config.toml
d_model = 320
d_mlp = 1280
norm = "layernorm"
norm_place = "pre"
tie_embeddings = true
parallel_block = false
init = "uniform"
lr_mult_o = 0.628
lr_head = 0.00817
warmup_steps = 0
decay_shape = "sqrt"
Each number is 500 + 25 x the weight over its row's rms, rounded and kept within 0 to 999. Layers, rows and columns count from 0. Numbers have three digits each. The size before them is the row's rms in percent of the matrix's.

# layer 5 MLP up, 1280x320, rms 0.18, rows 350-436, columns 80-159
108:483512536516520502536479466521505527534515521519537537510475495524538521478476549495559480470532514583458534456499509550522529487500490532501496465512481518503489500535496499488493483491541527504519563477497526499514488500536533463496484462
096:487533454505457526491536487492505513499499479534472482472470490460483501502515490482489486504484517533501486521498528481501479497517507496496466520571495518449471496502525477510498527503436491501497486505523495522520531518481484526531504517
098:539559513475502535466471501523498512534511490496432510508517487515493513502499521517580436483512502518530498483521468501488466537503510524506513489512502515518535483487523469559506510470508490534531511544523511507485486444499498517513505547
099:515447478479500506520500507521486508472491514450508495477504519501467505506522490493520468500428534487517507519521496488458518501515569493527517445479503460495460545510486490469472470467516463530509513502476501502452531509489514507503501455
095:487539543448520528465450485513481531490541496500437487461468470503524529503524523522491458508500490495462468530526531499482503466502472478513499499543480497472518468547544485493553502506474528526481529478550494495514513498467474491529497503
110:481483509516486488530515531501536514482484491472537509483537496585516515532503488470516510501529512506494446489486484464498477486523495522538498489485521505504485469443514522484517490518518476505467537515481480510533531492485497481487489496
100:479483516509528505460485526468496481472481511464444488499519501472487469523498516508495504489512517473501522513487495474474516490535523507484480504529504462464517437515487488521535468513506528491485477485489491526482493480469481537533497494
097:526497500445484472497519476541493494480474506553504456545466484533504523487521514543536480509490501519505467476502480468539485472484488506502499494502478535493512534493472453496544469481497521464509501521542465508495468487481469499451483503
100:509480498528503457532497509503521495501477484485467460514508488481508500559540572492543508492510490521543515516484531526521470490523511475520514488523469499481508523486481463470505466541511537530515466499529534516465504507493534501468520480
103:499526487541481456473504523506513476520493520518472471560451510479470481507531518460505499529505518511510484505504504517467518496469505524504478556528509496473535496497502546463489451469492527532504465469483472524491507524536535487546541478
097:497450485547520513502489425552527502466467514518529475499535489495527440483510533504463488484495520515483501470556510497515493477557514497472493524473477468527472507491479465452437489521530502514523493511499498467486514464511507490505519508
093:472511499484517509497486521548483496494555496482473497481486519521550494444507528450465493488507484431471497515507503488462509471468558565490523506520498484488510523501496522470502513497530497502534530506544515536478549481482504473502489519
098:486498555472520514518501471549472555474521531531513547487495492488537535461455479490516523520500472504505514471494456503445506502522476446522473512446472486500521504509523486518494477462482519512515492497507497541510512520478496544494490512
097:470551535503494482529490487487467516479461530527474488485531515488529510494479538485551469455489515510508512512513487510495506483498485512458450478476519465493479515494514490508533459514516428498487497501506500535502513504499481532509486526
115:466482535483537494507498550480505487435490471473454496462481437536457499537513568496487524491469466505486534472518515525503509503554506496514472483507491519536510468519483529475483529541537546533485491460466472498541516504498538490484474519
090:467522487519493526494485522456470534436481456489517485502486544486469492466512481500497474512507530474486529513538512466462524505514496498483551498534469538477499511470504502440474505497512471526528521480495505500497485482457482515520489512
099:543521486518487526528499484510509487479533525480536485528530495514491508496488467501481540531497494524504477525523517488497514499512487525525499464456495470467474505492471449496484483512474505487490547491505491506499480515474490486509466521
098:557464521510485524475518493556508506516533478494492445476496460472518528485472493502524508511528508504508520494518487512477463521494527504512535492514523486538512517541545479510515470540485510514518511509473532489500484533471440503559497493
103:532523527491484493528470486521498519498534575499477448526521506490486465498534519529515464489490492491491522501523573467503563468509495494525519524526512466446554452500504564510506481459507507511480534504490525472543512519478559473486501501
100:443478522490469488484530488518489494459502510479499481484515491488525511472542486480529518469495542514491509502487533486468516484482516510478512469496470489492519480519527487489469495528523492504506502510493506511468488541526503456468485512
104:534498534471510518461487454503511504513482524464473470497515452478520537505510505487491520449503522485474505435499494518538482544506477489462505443434536525493474498501447530449478468548528490485500523477498524505544517469512503455494468501
095:519456502499480546467511503476457501534528470528507511561517540501466467454515502477492493504520536462517501507467500502539535514472546466488452493460494511488469521481501477523496508543456505536480533497491469556494476532501491486492490499
099:498495512481491524546534489488504540493493515495440482470529494497515504447497501470543501521501465449484461501492498503506513456483485512523485476483525516510528484508555488536491460493495518534478514474502497515520503473515491512488483490
097:543460482503468520515469541469487471470499482524515496540488527525485517520541478470472501480504492474524469534518451511500482497444455481499485467507481543488489451510505530515488504502508504536512495525542529487483444493490527500497521503
104:489469512429513515501542500505507490509484503488465490484495494486502508518482536525478510501491530514491569459489504529505491460502502521496475522527496508548545509470446512496535514499501498513481491489532508458490484513494496532478504513
098:496497497542503501520507477471499507509497508490499526526487492500529465508520499459473498472494513454537503492489518477492470502458547469510514502517527496466493488533452479487490503521484477483561521493526535497486457444501571520475515521
096:491543475543475487540545514512491453452508454482539503502539503510548445465517445502466477518480543484536514525501482492511506510517543523535472496527478491452507484465521532474498486527525540531498494517508462543458505498496470485517511507
103:498497482522486506510502510551525550503514475540493509489516515460509479471523476458451529501496447484485482486507510491497524526524473534465451522476484488470484501507466520509498522487516471525525520549502526485492536484542517517504526507
100:505490507506484479462514481504533524508489520490516498512416500479492510524473492547463483519520523486474490498467516522503465434445517510480507475529488486502489544509463477498461506509538460517509526503474474528466522481487486533509542474
099:507550485509495506481483490495525496481480489486499505467465499515468501493482487529526461474544486509496500492508512472470474520493554476492519543464499465490502475490509508527487545498525540502501537521469545486541512455518524494495506469
100:496515516490456534506501530444504533473493471504529492487491456541521468489472493469503528493522538481479497466505554511492519486544488518537483513521478452535428509515514507527483506487483488457529500543529502510516511494462532570478491488
093:505513522492487489505484483504522499451488464507484428498519468520456489498510494450491515504493472541527518539506518513521495513516495515512548492494489518483506493505534478495501493495515516537522461552493486491499558521481474546488468525
093:500523499503486505534518466469461509501530471533480518487471483493464504503502478474484471486509490477525477470500503509493512512480506508489510489509537525491513483555495494450486506523458488489505512505467462509541508515485521510513509479
108:493519504471512519507511529469497551494483490478515470526497500460483522476453447438541468477510541476492511501512467505544502518493453492533486529564506476471465484487513504480480521523475501495521512509512528490499491516505486490444487510
103:472478455528516516477511536522501452482535472461482475514534511533478478504480470506516496505449483481481508473486450503485497533531524486460480540489511465466484496515516534494477446504521478483486506567489493467562457514487481494466531509
094:486511465479540495490487457491501566470509496544511490515511535519473466517470534502444543493439489515499492482500537486500529469475456514510485508475502547518508455494486506452491498535537495519496543517503553519494498496523485471520526513
106:474475487521501488550467501481486498475468463494489512477506447474497485527490524508550512476497500495553573516523551532504495472520500494505496530482486500484466534514474488536513514527466475488487558510488455459466507555496514492491537506
090:521481460460522499511521511485484507501491514533482465479525497564534516552488508460492505506521520499478524525506485522505449528524514502474461464491500536485493472512487480492493503502471458507447496512549532539507502545517532484440508470
096:510543495538527518495485508531511513459470477538518497471518451557492516507501488474504509507495462495513466500470530534486536509515521515511483529522505420470507449510481520478556515481510482525525518518469478469501466508465527447466471473
104:481531531519464530504481501489490508484499486466501416500470540510499444466534540477530508501540536437496536509475504529481511508483523487541497501501484525531532460487494469504524465530483445513492496501477519496485498490567480514497518487
095:486492527492502493519449514533478500484462481553502484524459533510503510513528483509523503506514472511531513505506495455475516516505526498445495526495533507467508501519496500527575531517502476482482481489542532532514527489505461514508469506
098:526536530426497500468505448469550562484461484492522488492459507488494492448535557492499493471494540522487531542540488501505485509444495463465480522492489470482490492488470515523482477512465516451490491461533500504491523459510492537460471497
098:498519532460544485507474513524458474493540492508500522477511498529462518485500496542524477472470458525483467520492492495509494493556550537517531483476498501496493504508508490520502480481507504441488501525531464505485482534494479498517532467
139:457527500471496490523516513492512508464502474534513518495539506469482472452480502496407480489508506511546509520495458524495505489492486491514477509538431497468492474491472529512482480476557540497537475526445520496533522521548499469497461517
101:454522488521523468551569514487513487497523508558516527491492499479453501526496513492471492506535494475479530530510538516508531481505519505456542454485467548490490502505515474490516501506516506543497499501479480516470468525478464510513502487
094:493485509525524509496462499508500501511483528520488506522488469506534486503490499480529478512514583546485498460437472471493506499513551451469516475538463494482461446523506513529503491485480483466470481517509480535498516474511499508452483540
098:519520497490449497447510509515501448501484506556518513508501479499500517499500477470490519505497515459487515459485487461494513484495517528515464553510507449511457494543510479510519475481521490523522489515493507478443505516406506473513486480
097:473496491482489512527480470497479482505514515486500494511486511545482507480499514508482484518512505512484512519461534478532463486530488480515512495509476496491539469509472460539518472511509476513461524520495470493543490486524458519533529503
095:485503558546523515484465475502495526530484493510506518481516453492515471501499551510509473461515507465496472498473492489508543467511499538524543527516500515479476441496470492510495508508462496505493473491516506517463514473514543490521565494
101:518513486537492514438504497478475479456529501456537505512508510477539493510524478491512512498513502527506506460516483528480494440486543489543564499502466479516516526473482451509493508492525513494500503519511465546470491511479493485496522523
101:508469463467536488454498535485510492518504510480458513502483455480515500531502539527523482536513491506501516504538492486539506503563473442524528532493481529509471509530493510546499472513496475515513506516514497556501512486465498435454509523
109:545507483527512496526509480529481480456454499502483487519507491493462532499499480471475488516496462503516522505484504507507464506488439493505508469534487578494515481470484483473483487510479516488505512500537539494488485471483510497522506552
095:481466529465488494468500545475499481535490473468532477497499545526521501511502529508464506494482475502500491488542521514503495482481523502500483472483462516509507495508500508528499472528505504481523515513497476482497481517521502568508531456
097:443535463475449508533515478484506501446491510553472442534561474503490501503496480479434458512518446482482494523488489527482512520504506493545507493489510498472429507496524464471475519492499493490488510482480463518471501503508513454468508511
097:519473522452501517501483489485513507546485517532495488501461485526475505503508510479466532498474540507512550492454534527484489498454562521477491535473521527479464474496506472499532485448516449508476527541474550456528510520555473483469527491
102:510517505508519531488513523494441511517548480495482488492470503478493498497518507503535462483509489508508510508543517520470483446528472472497489499504509481508473499507535503478534524479503515547482499474458498468471527457496517521517516527
104:468520504460518536532525497502525518510472474457511497444500502469525511505528495449457515470472499464500504516476470500495515579442508514480488515498505461528456484486480520490504491484484498537497477554516500463510497507459499473496482513
094:545485485482514459488491479560477465489504518504536486504503484532501492506453490488568442459502506511509509508507509480520531507497522493500501489516441435494489520525513513488523505524510467504482513502512502498448498528551490491518535556
102:505485495517484506547503480550543521531519518453486532521478506470483434493462456532485529474503461510472508529513499528474500493518479515480465527499498473504520468487497498520513517504459486492479561518505521494458506488480470542482521458
110:485466491466512500489500464554475523473491480514507477459503457501494500502454483473478476443466540531521480522533471486464521534475515477490506487517471475489476547503493510459456478500517500513507521496474467525538459501511510535529528526
097:460486540490521490509517494478507480503471513513510516520496489531472511508510509513518488517530511517497501425508476485517545518492499512498482487477486500531495526472497478513483488536510525476501468539438479533501521514499447460506477507
101:506503478466531513488517544502506496489488507480519486496470503482515557478484535548475484482541433474488507516500548501486514500540530499520482448505476537483504502496490478484528520449463483473495474512553454493529512500486538542504477495
097:500483471497492460574510529510501543510472493452497490486480519533475476495544515417537535473480478501487514548492476542456544525491545547510492494481540505485493486509467499524500473546495553458504475482493489509508519513535463509524486477
096:566482489482480495524494516525502489482474528476515470443496439523512479471498489510529515515510459505521506493507513504466497483527495513441470497493494470474529502512528483500545504516565547484496513495516531505498501504500476491478526543
102:487492476503542509569492465506532516523494475498520476521536510522500510518504474508497524536511490485502472543495494524467526441491481476526499489544485471503522525513521503512521472536490466493505486494469505512464501508466512532482492477
095:502519459569529536517486527528445512500523477466519517514510481565546513529485545502487505488500499508493487491488491503470484501519494474504486521538497525500531483535473478506489448494487460519481480510483491504518486464535448494489514476
109:486526497523475514509494525485480476502526500543482523472569498485491519496461492541496499464501477498546475516534531509480495483452528481482483500514523479513479504550498500467496500513463447492511508536459475465511479502483501511463555549
094:448490545492509543541501468461488512462509507520504506490523482485507502480490474455488504471465496541504501471491502461492562503460508548522506489497510504507503487543503492502471487497507474535511526531528472471479473516509477545501509524
097:481452527494487529513481500500501477481533533503448467478492483490460473493516436513538493539523485561524479512498467531519529542501507526502469502519476505468500473510503477551497506504467450490454498502470472537470489488551492472514554493
111:519553492506530495475451526518492486505478494515514481500451463471492508469500481502494524503512469508535517511488543523527526493501459512497508536480479493485527520531548501529516522497522514538484486511474507510520528461523472517519537510
095:493523510440507506496525439491521492517532473507494522546518497492525492522516501436501529465486468496473476529516509479470516518503499504480492490500523495489465487477504520516487520511497513523490513528519510487488531497474458484494495507
102:551469507521482511532470521516536469452509513483482469483527525531472521523503521481466504488528463527495482469475512476483535516500484516525521440505515474521505494493506525461474485534490512516460466488477509479507485501519491467477491526
099:495540489501467461468509538533528495539492489481492438480524531489524491480511463542484487479514510517466561511511528516464472523499511440521506519489489527512520487495532481512530520483512473518501540551491442487485526533478461497483494557
101:454516478528484509490465465507515509522484510485484456495484451535469479445511505526447454479488494506494524497508533518533501490493525541542496521510490493456519472489529529490504445491478488496471518474483520500515477510521558514495550534
103:506548478533499495503509493519546479506457522529513502511442519512535498488529522524488548549522531461512558454517511486489525509569460479494510513509547493481506537511526496519524484526505474510475458509520527499461506478509499495476498466
099:503484490507480522468509510500487502506507476538491488523507509503527503550523524474495525490490533546510492528483512508475506502470448525505493524466492519473478497492496460514479452540506521475499466516520524498514498566476499516465494527
100:519495532469514551497501490534519512491463524444506539486497519500507518486410476517473501515483467490548505475464501459486497508491543530492500514489540503469556487489489482511522546501547465467527512485480459462508498486500490561505471504
100:534492511506482519484498471479512480426479509547472491498538441493508519460485524480529502512490483490508489496476484483500493474492494444533458514493539521547506477568499512517492502550522472505525513526514520475480477489478509547521511494
101:459479485527523519544469525550450458513530538491453516520465489509497517499512500526473522486523509469490491543509485502531477523551479523506532506501488493531521469501521521492522490522457507509506503470456512508472497432513472509513499527
097:494517485515488488491494470487519516483495526489519501466515501516487508470456516508517469518525462482467467473557539499501502544481477517506534539475464508496456481508548532453491525509539450509535532481476481505531519456479497504534563499
111:481481458482513526552439495499464482519525484502557461466476487488500457539468474512516476497534514484515480458497466509515488524553510469512481516514535436450517484507478518510498477458531492524443473532514535501513498516538513509500506505
096:504470508511516515499509479464438505573538487520454548499534500456482507531487511491552482512510517529509472465498467515511497517483535478505481518533516501507522494466497495506474520479532489510528497476477494494455511492504466520500498517
105:474501461497478504515481501489494506498498509485488480479494491511535443520467507493519570486503505478534498488473518533478520540473514504506527510472475522516521476546462513499476505536481512479488478508484509479447546515532501536535496474
099:471506527462505515485565509463486507462507504489515466500490512517469510494505510445496493506536489503451513495472503518521500533518490486474480487504471532559478509505521547525506537507487499521462452527479498505500501471482492492494513482
100:492536611463525493541543511512479458483458524495451482478531508485495531489510490522482545523503527544503487507484480484466461492562492500479516517456512525531485533498490554516496472482502504468514487525496474511542498451502471554538461503
095:531511472494456527535539501488490505512488466507529509511460496501502525468511451514521468497492466496538505496466502474494503521475520501530507506511526532491502512457470494462549515505529475463506539556495501496534458522510505485459480502
097:500480465512512525510459477490502509504542533490467460518520504501517468501523470457490538517532537491476478510517486481448453494493495477545488527490492459497505451549509501461517456516550501467432533503491530507534474516498514537526475519
# layer 5 MLP down (transposed), 1280x320, rms 0.13, rows 350-435, columns 80-159
115:506513487496503531436501450507485504482517525514527503473499442537475491511483529470511482465503520535531511485505486517481540505498486482517478531535466528479496515512542499473525490495503525507534529575493468480486514470480499472487511462
093:488469513528483488505477489491511472526497495477506511508494537525512504540495528571521521523438499477522492494470463475523473478566495514479512511481558502513522514522510515500477473459493489486548497503471502517478414499535511480522491491
094:463485501502495491481510498509472463498523496525525489477458495502494460511446547521515479502517493513509496486485476497497532501516502478480520505561432491489471498503506527479513476466513503498493485522503532476538505456502497508482517511
099:479472509509499507500445478497481532519492514534423517538496480424539507496509459482518507532463469494462471555487471533507497454446540543494507498483522549514456503444503519471489524529501509486547531460527536485515515500516528485497495485
097:548493440506539486503485465466477495513517454535497540506503495476515534517483451500526520506513479516472479491486491480483470486508562466490500517483515491536463527490504473545486536486498475479513502516510503531530476511521508464511492511
110:485482518528450491492513517502504508488450521460474510468531501506534491515493504509532539516497495517508471523501447497503499519469471568491529517531504467458460480496548507488526464544468462504532484549504486464498483519494485501522530509
099:451494508415467524496507499506519452522475493524489540504455510517515527516509474512516538492517516474479534508463474533511522520483519492527536498502483531521504512462472511496464546463473520469477484515475498467524507510479489498471523496
087:490522425539484520522476495456518525544522508476580517471477524492543466505549522475466515475520522514470534507512526465489473508479469484475475502504482498453467509490539516466478510501488513493486518506480538502501492536490510469486518500
100:533497515477479528538502461484461472497510539552465494521503463504530483454477496506529496498521474524487541514496477483458531481490504465505498497489488509485528499514528522504491521492531469492493507546503527491544511521519501497494488483
105:490517470513495513514507492530472509505500500461490470536482491485473511533480498489534510485456453519549487480503461526479544487500499528505446562510496487528502480497480517534471497478431477491503510444511532478510507512489520524532524441
094:515569522437488506541523537450493534546521533468490472523457502521469514524457482489532484467483486498503480559485520520495523490484468492543499483535544536472492469518493528520526491495477494496526478479505498504495501489509466509524474521
096:538509507525535487452519507495503530455559495503477510510500527487500509489473478518531467508511478527516538465498511509486478528528508469505527457525501509503516511515539502471475493542479506513453507490478514449511495456497479474533502454
097:485496507565481497452510475510520497466496533491497476513477485477443506483506475469538484513498505471493475522467448513559542541525458482504506458494523468516481516516484483475472460492541487505489503521525517536516559493468518496519486503
100:534478489477448497492470532541499467469502464475477474511498477507503506462511488517495504557487529511477505478511485499509513491477514507460465557543538502460524481525531516539508491500489539438496514494517480474500509493505473493508464472
116:487510534492492515516465477501500493507547477471498510482521487526516494522499474487456541476498479531502498492507495481508496478505514514505496517500488510540509498524541496450497551489526489519519512464479523491486532519487521506494496454
090:515486533496485516541541467517509474494491513508513526552558502521488485481490476486457478501507506520503487502467460535507508517502505454487489528520510490511539505530466542477497483517511518538502506525487472492464516504470520488515487497
097:500462521505520474547512515507506486510506491479468479463466502490511503538512508517520459492527455465494523514441492473512509512492541520529497504466515514526506520454490507457530528491504498542509439460483498541487530483555474514498470496
099:487502494499497530480461520505502555535480519499503533500536475513501513511547512531516526512487509486463531501501517476481535534499520522529492515498459491478469469518482490461475469482454469495488515526547486536502507478482480434498477502
100:478495555525530494521501498512499521504500492500480507508524520500520473523548506513449501527488505455498487522491471515513528468458469500509506517460511489493493418465503500469475500448515539494541467535518508452474505509504524554539496470
097:506484518536537471497522493532481513504511504479516492496514482531482513446451512512545484558499486520499503452492516494484505467508499493503430498548540527481524539500514492461499512506490479483504517507493465477489483503482498524493481482
105:447506525496508480442558499506516517470498493493501467486475505504502458523495461495503520515469512472515526490490456496498538488476530544475522536455506498519464509532494500470476501472527466496495494517518476547481527512458495487517481539
098:475489470554533483488524523500572489494473510494513486495543529514479542488538458483490465535525498500538492544489506513507521445509483492501486494478503493493472548506471529507496575495504475505500475515477499477499484498466534506558483517
092:557478493513486492504506502559495505506514491531522501467560495494466504467486508449515521489471514513541492478493516478428513456501524513472484492460508518505541491534505509537460480503493534516473534491526552547483524537436521506513503489
086:506510516465512476492524501542506504510499496491496512500539483470475494465445508525482502498512491544466505472519476507468531507539526526487526506496517539478542535506519540497521509451478476483500489483491485512470457538519525477500498508
103:485470536536472508520493485527518479515529543540489514510512564474496459464511434473496498512469500502449516534533501530498482450529526495517508488516508455500472494505520494498492505468501495510537544503483515506440475526528517480494533464
102:509507489465430511446459526524525518523491533547517510483469535494510548516516457495502518501494505489517499485456462506547527453483470499467467510446503456516522488470524507484518478455515509539514523520467502496545512515524485543512483512
089:527486536503518469502497513481526509508457515457494469489487484484476527494507483517547534491498489496501464518512493481494481491496509531455471514542528525458523559517512495514468566536490522452498542471501531478517498451521540485515527504
105:500526468514507551503505472508501514503493514455460532488505470501510485496477548507466465485509507516501496443520511476516482494483508525491495521491540476522485509503501489499486467498452544494514511476483489484488441525485503478510483535
105:507459465496507512503498472504490476494469542475477545520477539523497478495473525519483437534517507474501470505515499476513538501486498515499495530497517497469484497496522502546515469487476482471524552474513535510510472539480458500552508516
097:497527500525504504480441541499500489460480524526522529525485471512510490503545479480523491512509506475527510480476506487542526524452525474513466474485484526458469473503501511527501518480500542476511512486545535483488494494458525485509506519
095:559487527469529489499544457532476500526519455533463484508499512515512468475481473519491538493515464500490498493503492487460489494495508466525508504507546503483492498498499471519578462495515476537484494526493484496469494508479448415521473484
093:496490501533495524503502516508490515524507504513471495502537529463496514490487507492468491505501480505503493532487459523515537474482503488507521460456537472543471474472476500501547481488528503467521470501492477497480499554540539491462521482
091:505486539527531537505514527486537503445497511520493534529541532493490494471516488542476485504511528568517456488533495512471514461453495519492489500501455500533504514474488523500538517476488501509526491498516534493466450541484518495502478493
120:503526534507509522534490495499503517488526450493504506512497509478503504528524510492551495538498514537468494480478503474505452496472514485503484510495483527531496504459480548493489491570481453489518538534478512509489483497499518510481575487
102:498523494527511534519510505490513466549504533451503458459512497503480464504491548557521499482503511510477489527501486484545504527506510495481503477518513486532490516485546496460530493486543488476523519511541445523489496550530502513541444422
094:459475513518504488515467494494561490513477498533513483518485516493495478539558485496528508487530509478474468526549485489462510511503513518547510480489498532492518542543524478506501513503476557479496433483513460515541491503476500491495544504
113:467512452465486449535527463459450518494459500505474531516481507495490497484467501530520512493492498555476493530492504520497479510491498503489498549504549472492485507531482472509482513557493518488463479508459488497535498511443473517458501541
080:498533466483478510476451552499500506480473477486495545531523513465483514483545495505485477487456530498458465458482508486469521496525477517524514506470464466502490512457493495459527507467531535512501503521498506501507466498506502510544496512
094:518491496515477510505488492466549479512526525474446511519505523494507458459464498502491501523478507493513526493481515511540469479514534469505502490493515522516510502458509486431493504503492509458478451462495495475492482534506510461533520511
102:464530508488512552532465526492525487478506526500521508513544498477487470509446498525491500558504492500534500523442515499497539492519506479499554545459497494499506476471549538510510549513472507537482495492472489519481512516523543531521500483
088:518493481536544509518498475449515485480515532495523524504535496503465493519468499490480519534492503511487468527482491489549526472531505501516546482487474492511509531477511479490464537494496471486487500489494476471476522475502566518551536478
099:486506482508493463489456516529481522507498490530506503465458488461505479435507499515471506504503499490506527538512486536473494502512505469551515489513494491520523475487505480493494481474519507491461546518531479558558525493455536492483508517
093:507567489492471534488491484497539481543496480514453472508496495509497507462508469507506533513535498477486478479502510507451498502552462510454427496520485457491507507523477540490483514519502482523519503467482490483511487508493534463508550558
134:508514500471480519504538535524521531489514504514493496481512514480486492451484520458429466522510483496547489488523477520503465468470529514514513505504513513531529515515493524494525541498457490470542482463442532448491489488504538526488470512
105:474573520515472461513516495528525548528523501524502475492529496500503521509541497525484485518518484504507489505534429511512459480510516489496492498529494518475497470495521513497531476506465512505456506558492479482478538459476483499530502491
092:485506490503496483503500514469526503555527464516530563493495490496494495475492543493479501522484511534519503485492534468498504462480500493551447492551507492513533520532546508542533487502491483551504509487477509531490525458482480474478549533
101:546480521486490510518506557487503471509497489498498478485497509477517495522498517524502515486496485492542497482505456500506466506494552498480478531548500474521469522504523520469516489492458485515514428517550519483533498541550507487507518506
100:498520483479458477477493534503505506534542457489502525496464526519493471503524515489529510491509491510516474497502517501505548498491479485476457487522550484501549537498496488435544536533493517518529510503496489468507478525527493491528468521
093:505490556469497492504505521485496504497496529562496514505508503513465529484493477517484515478510520508473490517456483535484468462493511485492487511515460507522507438529489506462513515499551483492530436540471513489529517499495518464481541466
099:531482479504496456539473511532475500484458523499534511485535521503486485501471506487521518509497490539504489481508534507456478550505470502499457506515527530492482466490529518516466492514489563541496492474495531477523498491508491440514499507
097:498523519532486522452491533502535495530515482515509534521535474510508486501457538450473492503502520508489516479496494488481499433481545477492521481506534520533509472488513474481508501487496504457479482507484477497491490533480535565526468494
106:459524551508506486517488510512509521509524478510507493493517501517497522526519508516519469468491500524473508501539499518503435474487530519446468470478528524528499456490470532498481538490499494501503448507539503488482468495526474531511522535
100:514521512499547591484483527489465498467534537532520522552516482486485519468476490535507478562488521521486510485484475523472515522509459497452516458504499523509516494491481477509519545482491448439501495472467496553513515469485483483503501496
101:519480460490511518459446546528525502438503531496486513472533508475444510515512512504504509520466507477529486496507501492479497487525496506498513520446515506535497565507490511495508508468496553464453498525500461477459462528498538455510467487
099:520493520459476486502494471519524491505495520495503520498545493513502446492574477478520531475531483482509489509520552529506495519457467505454452521471503535504517464492531524518522499482486524512515482495472485536482472458484526502495503504
096:505493529538514499474477493482500523544535528505531503505517507506501508521526412498496500504520499539477521495516514465479502496510476473505478522518527499476466463497455467502503500522494469499514527467487502489474467497505529494545500530
101:461499442522465529504559473497530509539532503476485537490525503528502494479522518517495456566495511502524500524518480488534510523516463477500539507506464497518490522538497494470485536482462484492465492516511521520493502493426464513502496527
095:510473453495547491511500499514477512499476488453469479495465504527496511493478500569504448572499498469523507522503486492486504483494504518499514435507515478514546512546492485500490523502514471483491489542497525506505527485501520460464539519
101:539496502512503508497511479524504458438465564459511487494435541494520471520482473521519513523467494484507500507520500512481521523539493519517489555518485494491509576522496488521495471486519492499501496510546489511508499467500477469520467480
110:531489508483495510478468498498497505466506486470501476490534546487479495460483517523478510455499494479498534511507484462491456457443459505506472490495451508495479539512506535538495538453477491523481508533493504497485472491517492559533501488
092:495486453486492509500524534514477514503538459499427545514518502521506498536522480519509503536482517492519513550509496540462511510501489514459480501452502488475464463504510575491513492495498493500526511504503500504521495527502547477562479515
102:488488536459460538499496536429516484534554490495466471505524479504488516496504516458518504471500503469538472549470473531515505496558530456503457460518539486555520515480529529514439525555505505529541518452489507487487511504527487522526511526
088:524535507494455481497434471522511485533518483482480455489503524441517467452466502495514482542461525548490500502527492518534478485522522508521511500466493465527476512545485552509473516469447472492522555504513504494487526498493496471464466522
092:553501516498499537481491499459519510538532488518491529465494486520479559514501510492519555540468484531537478523520461464500486473518537495519520500462491531468467488461476503482515499519496489489520525473480519502482479538500493458455535458
108:492519491556444467498481449500527478486470517497481484442533485514494499507511484561537547506533488517501468480495474479504535486484509497499539485510519515511509540512485493536528515506502478538490466470491475484481517491477455532496479491
093:484562525509530441496468516518503455529516489520494513503477491512500483495506463494530498495542465486484479505479484451493538441535513487534536518462516500522473476470416529512481476461513494526547569484502521475512478530492478480497462489
108:482550481512504527444514548509495509460507491508531529494512478533477473485451522522483487471517475509509468496491462503523490529494487512533528467447476514518477492546489536508524470518495484525490503478450491508504489537473466513504507511
092:526479497474502483471469492494516456552499482478496518500459491489475494513524533494537523522538501468525498484513545546496489513474485495470485490515481552451536535497544518511525530508496506481491494479483487502477502512500525502492501465
094:493512496502533525492485459511519503513487512547480468525514546520479507523498486477486500454469483526517477519550464498470491489507527524481453514500471462494541505516488475478504537493507487523500486484562523487489530481476501471540537462
115:492480499506531495550503484508507490525506452503530498487479501458502476511524538539519494500518503475508532448489453452457495535489476544460466483526490470478536487532547525506539466510520484466534476490490506516484508537473528469516501477
098:494552500484457475495557445481512487521490515507497485501513514507491483502506538468513542523451520470486529510500463471504515547486500494517513526465533519535479514492526535469521514487508509509517503487534520467497492495504470526562446454
099:531525455510509566494496501516482480521469460484519517504456490486548519517524518507528464512443523514497475522511463476492491467510491503500461516485499507467512510527494500516464567497527552552521499458507448500478500484501521483489502505
097:532477484536506514549491537467532450415475471495530508519493484483499495511436502476546478529490484492529551508505480519501489478494501527482506495506524516542507487515522534456528493483517531461487496510516499524541510543476527520498485477
103:506482489517467534467479485514544509494512478517511492542532504502490487502478542489505472524488518470513483482498491532490564464473499518487487512500492502517479503527492499462491484489498491467499491551502484489490526504460482510515564495
101:498515535565497529440515503479513493465459504493561535491528487484533523507463563514486478501532549503473509507501503462534510500443500525500483495531509526525499476479499493513498547461495487478540537505480470492457504518505516531487507504
096:464510524496503507447526536513538500480526544519477507525468503540546511469463463528558488489511500465536532542523504504499483490462528532494482477478502522510530522506505490510508530432469499487477455503491464531486471500492522460497486481
094:484502436494560495509511505481501497513538489524514441500463534508502497550535536457527504505482508517496476499499485513503494501470515463485458476487471450537475523497522542499458454511435522540471518501527495558536465498525534472506458516
096:481543517531504503441459495509498498535513494509515527469459513536502516528484475528555494482479497483525497514492522503537468525511486529486504508499504497484481455493523476560556478455487528556490491479510542512497454521511497462533427482
098:512535493508497526517535495528511470499520503482480504494488483492544473532487483481470554499457501481526503478541425521493474543460422518480494558518473484511505485531528545496491488513491494514514488484515505510465500546539510505550440519
100:497551497495503515487509458460502483502488553546504467488554489477515468540504463516474471536486489519481474486483520461477476466506503500492513499473496551480497548504487527512506494491507482526535513452469489471510532528466504496500499513
107:501476484545462531515512496519515436514537475494489565522489516492513510529504531455504507481514516502508474514484498459545478479496501497510496496502508477524526511499497462482469518461486572479499512454519488496500516515492487501541517504
090:522499493501526465506487477521521532478451485494488486518539545506512522462500478513475469504536493473508478481496550481474506510516479521498534485462477501491494509506478476500505506495502510525460471495499506464489486479507516510533477497
101:511469477514550539493491542547533486553480512537488470500485484518525496529536495480513486496473485485529470506491499495513514503483505498459499534484498465485492504510540504515525510489434488476520481462527478539526441561468497474516500540
097:523507522525529520510524485514500483512504431498494473535461552489512480493505492523489523519526474497507454540482461509477504452463532479507520528519530466512492457523541526453484494528517455493499531489559493545478484502487534513495532479
107:514519473533517536498522453477521514500509510473484449532497453527488508514515545468493517521514485439522465507432475488529535511496481527531537488477486518518519477494489467522494484512541481474497456504506525472478540514536476468534510483
100:487477493447541500453496493539522519435541510511543474486438472487502435499520496522485465447460469491454493548505547472526528513542502543517509490503516491514479535520496495546499485476532524501482477503497489493488537473534456487489543495